From a checkpoint of a small transformer trained on Wikipedia: tied embeddings.
Each number is 128 + 32 x the weight over its row's rms, rounded and kept within 0 to 255. Layers, rows and columns count from 0. The size above them is the row's rms in percent of the matrix's.

# layer 6 attention query, 128x128, rms 0.231, rows 102-107, columns 0-127
size [111 115 103 106 122 101]
[[168  79  68 198  96 168 179 182 109 147  72 115  98 114 117 130 104 130 126 118 117 103 103 143 143 105 125 142 148 164 129 150 126 130 174 221 135 165  75 157 129 133  91 152 196  62 101 127 117 169  86 122 127 107 133 119 163 192 146 117  85  99 118 121 105 118 146 123 129 115  65 165 136 203 116 129 133 127 117 134  79 130 114 137 174 134 146 123 174 120 109 115  80 128 120  92 120 104  95 123 117 162 162 200 128  95  67 113 176 128 121 143 162  77  92 129  98  86 112  99 142 191 146 155 103  73 154 139]
 [ 97 103 152 155  85 109 130 110 112 143 106  91 152 125 157 153 126 155  94 134 146 139 112 178 117  93 121 126 127  97  74  68 117 138 130 152 127  90  95 114 145 182  70 110 126 146 153 134 124 133  67  79 160 165 166  97 133  66  87 130  90 128 103 123 148 157 205 170 186 134 132 150 119  99 143  96 166 172 138 125 146 110 145 166 230 133 150 120 141 100 151 117 189  81 154  73 113 172  94 192  63  96 112  99 114 162 145 144 179  98  95 139  92 111 154 162 107  86  93 144 179 119 178 137 131 114 110 161]
 [120 142 101 111 102  62 129 149 123 118 138 149 114 103 112  58 129 119 123 128 129 158  81 143 116  84  87  74 130  62 101  91 139 120 125 151 121 131 164 100 164 107 107 166 133  79 121 151 123 154 174 117 121 131 106 118 174 105  63 123 156 138 157 163 226 167 106  94 104 119 111 123 200 100 130 131 105 132 138 107  55 111  78 118 139 125 115 123 127  92  41 113 106 161  57 128 143  80 135  94 143  57 130  54 128  62 111 111 126 101 138 100 112 163 108 102  97 145  68  91 105 104 122 122 154 151  97 127]
 [138 164 117 105 108 184 132 148 115 241 176  99 113 144 159 102 149 139 111 128 135 117 130 163  98 106 147  68 107 174 139 142  91 161 156 132 102 118 107  94 169 150 137 106  80 123 143 127 156 169 100 171 134  83 150 155 136 123 114 165 117 141 134 113 177 134  95  94 161 169  86 123 154 111 178 116  90  68 118 190 157 174 127  95 121 108  93 114 139  70 140 128 123 110 118  99 116 140 118 160 100 156 151  79 136 146 118 103 123 146 199 175 148 133 174 103  94 112  63 129  84 117 141 106  75  26  99  86]
 [192 117 199 104 151  90 140 124 123 135  92 124 160  66 166 148 131 193 130 176 137 143 133 105 156 146 173 120  97 108 180 156 144 158 116 177 149 142  96 196 138 142 151  94 124  76 135  71  60 129 202 116  70 126 165  89  63 189 132 104  95 151 106 126 142 182 138 106  93  97 138 103 215 102 130 148 129  91 149 144  90 119 138 159 126 107  92 154 126 129 154 155  60 123 160 159 145 135 113 111 124 168 131 108 135 184 127  95 139 113 144  93 146 132 158 168 122 155  75 153 132 146 158 121 165 153 153 128]
 [103 139 120 120 159  93 103 123 156 124 103 122  69 114 102 124 130 118 133  87 134  86  90 141 116  76 144 126  99 144 122 109 124  95 104 188 173 121  92 134 137 127  85 131 125 111 120 121 145 134 107  76 142 143  44  87  88 191  92 102  62  90 111 138 165 114 102 145 148 191 136 183 120 103 118 146 187 133 142 127  51 150 102 117 123 165 152 152 195 146 138 152  99 131 131 171 140 118 184 141 198 119 143 140 133 116 200 154 140 103 141 141 101 130 109 140  97 168 179  73 124 116  99 185  78 167 211  94]]
# layer 6 attention key, 128x128, rms 0.245, rows 102-106, columns 0-127
size [131 127 113 122 137]
[[110  66  97 125 133 182 146 162 141 120 136 108 137 113 163 164 115  96 128 144 147 125 115 130 128 154 150 173  62 170  77 171 146 102 158 132 135 156 138 116 130 172 100 168 171 145 105 195 130 224  99 100  97  92 128 156 180  93 182 140 161  58  85 121 126 106 160  98 139 122  69 104 123  87  89 104 186 101 130 159 108 132  24 147 125 110 143  84 164 197 124  88  90  98 138 147 133 167  87 153 149 124 132 163 115  99 109  74 108 130 116 164 120 143  98 120 113 153 112 131  91  96 141 114 126 121 173 109]
 [112 100 110 143 100 120 100 116 146 160  55 144 147 129 169 157 147 104 133 157 162 145 115 205 138 103 157 123 168  86 127 141 106 129 117 113 164 122 113  88 125 174  86  98  97 119 141  66  57 142 112 114 114 151 148 100 135 129  91 139 124 114 172 122 163 193 155 144 201  88 131  78 143 126 167  83 128 125 200 150 146 106 127 193  99 122 112 104 205 118 132 113 134 102 103 105  72 106 139 141 112 147 143  56  92 164  72 108 121 228 102  80 145 150 141 135 138 134 168 109 138  95  79 122 116 134  83 137]
 [115 148 108 133 138  99 159 135 119 150 169 129 127 143 117  69 144 156 166 129  97 138 125 154 177 155  82 132  96  81 114 102 101  91 151 123 121  97 140 113 131 148 133 102 115 124 119 127  87 147 199 153 162 121 115 118 213 145 167 100 148  72 129 112 133 155 154 145 110 144  92  73 172  94 189 121 132 212 130 127  59 184 154 107 161 122  80 120 111  87  92  77 125 139  75 114 151 161 141 183 139  99 181 140 169 107 104 134 149 175  78 130 107 124 115 135 135 183  81 142 193 122  77 159  62 175 139 151]
 [163 150 151 144 142 185 139 136 161 190 104 124 176  55 111 105 198  85 177 146 111 117  96 114  89  54 149 110 150 166  95 134 110 109 136 121 114 117 131 195 125 141 135 168 136  60 161 123 124 112 116  95 165  78  70 153 150  91  94 141 137  92 168 128 134 155 184 102 109 103 161  59  89 194 135 159 119 129 130 146 175 180 110 127 115  83 103  63 112 142  94 136 101 147 144 117 105 146 144 153  81 142  97 102 130 100 170 104 136 167 151 135 152 203 156 114 128 154  69 121 102 126  99 119 114 116 121  88]
 [171 134 171 122 109 125 150 164 104 122  42  91  88 123 135 152 120 103 124 130 110 151 137 116 154 129  98 146 143  73 135 128 130 174 118 162 121 145 154 162 150 173 133 106  96  51  49 128 106 133  98  98 105 130 144 150 141 129 145  85 115 112 121 144 149 162 155 108  77  95 102  96 188  91 143 158 162 102 104 137  98  67 111  98 123  85  90 126 154 139 172 190 119  76 146 166 102 151 100 105  99 159 121 134 188 104 132  52 130  48 128 163 152 138 127 130 161 117 119 231 142 165 122 138 121 186 148 168]]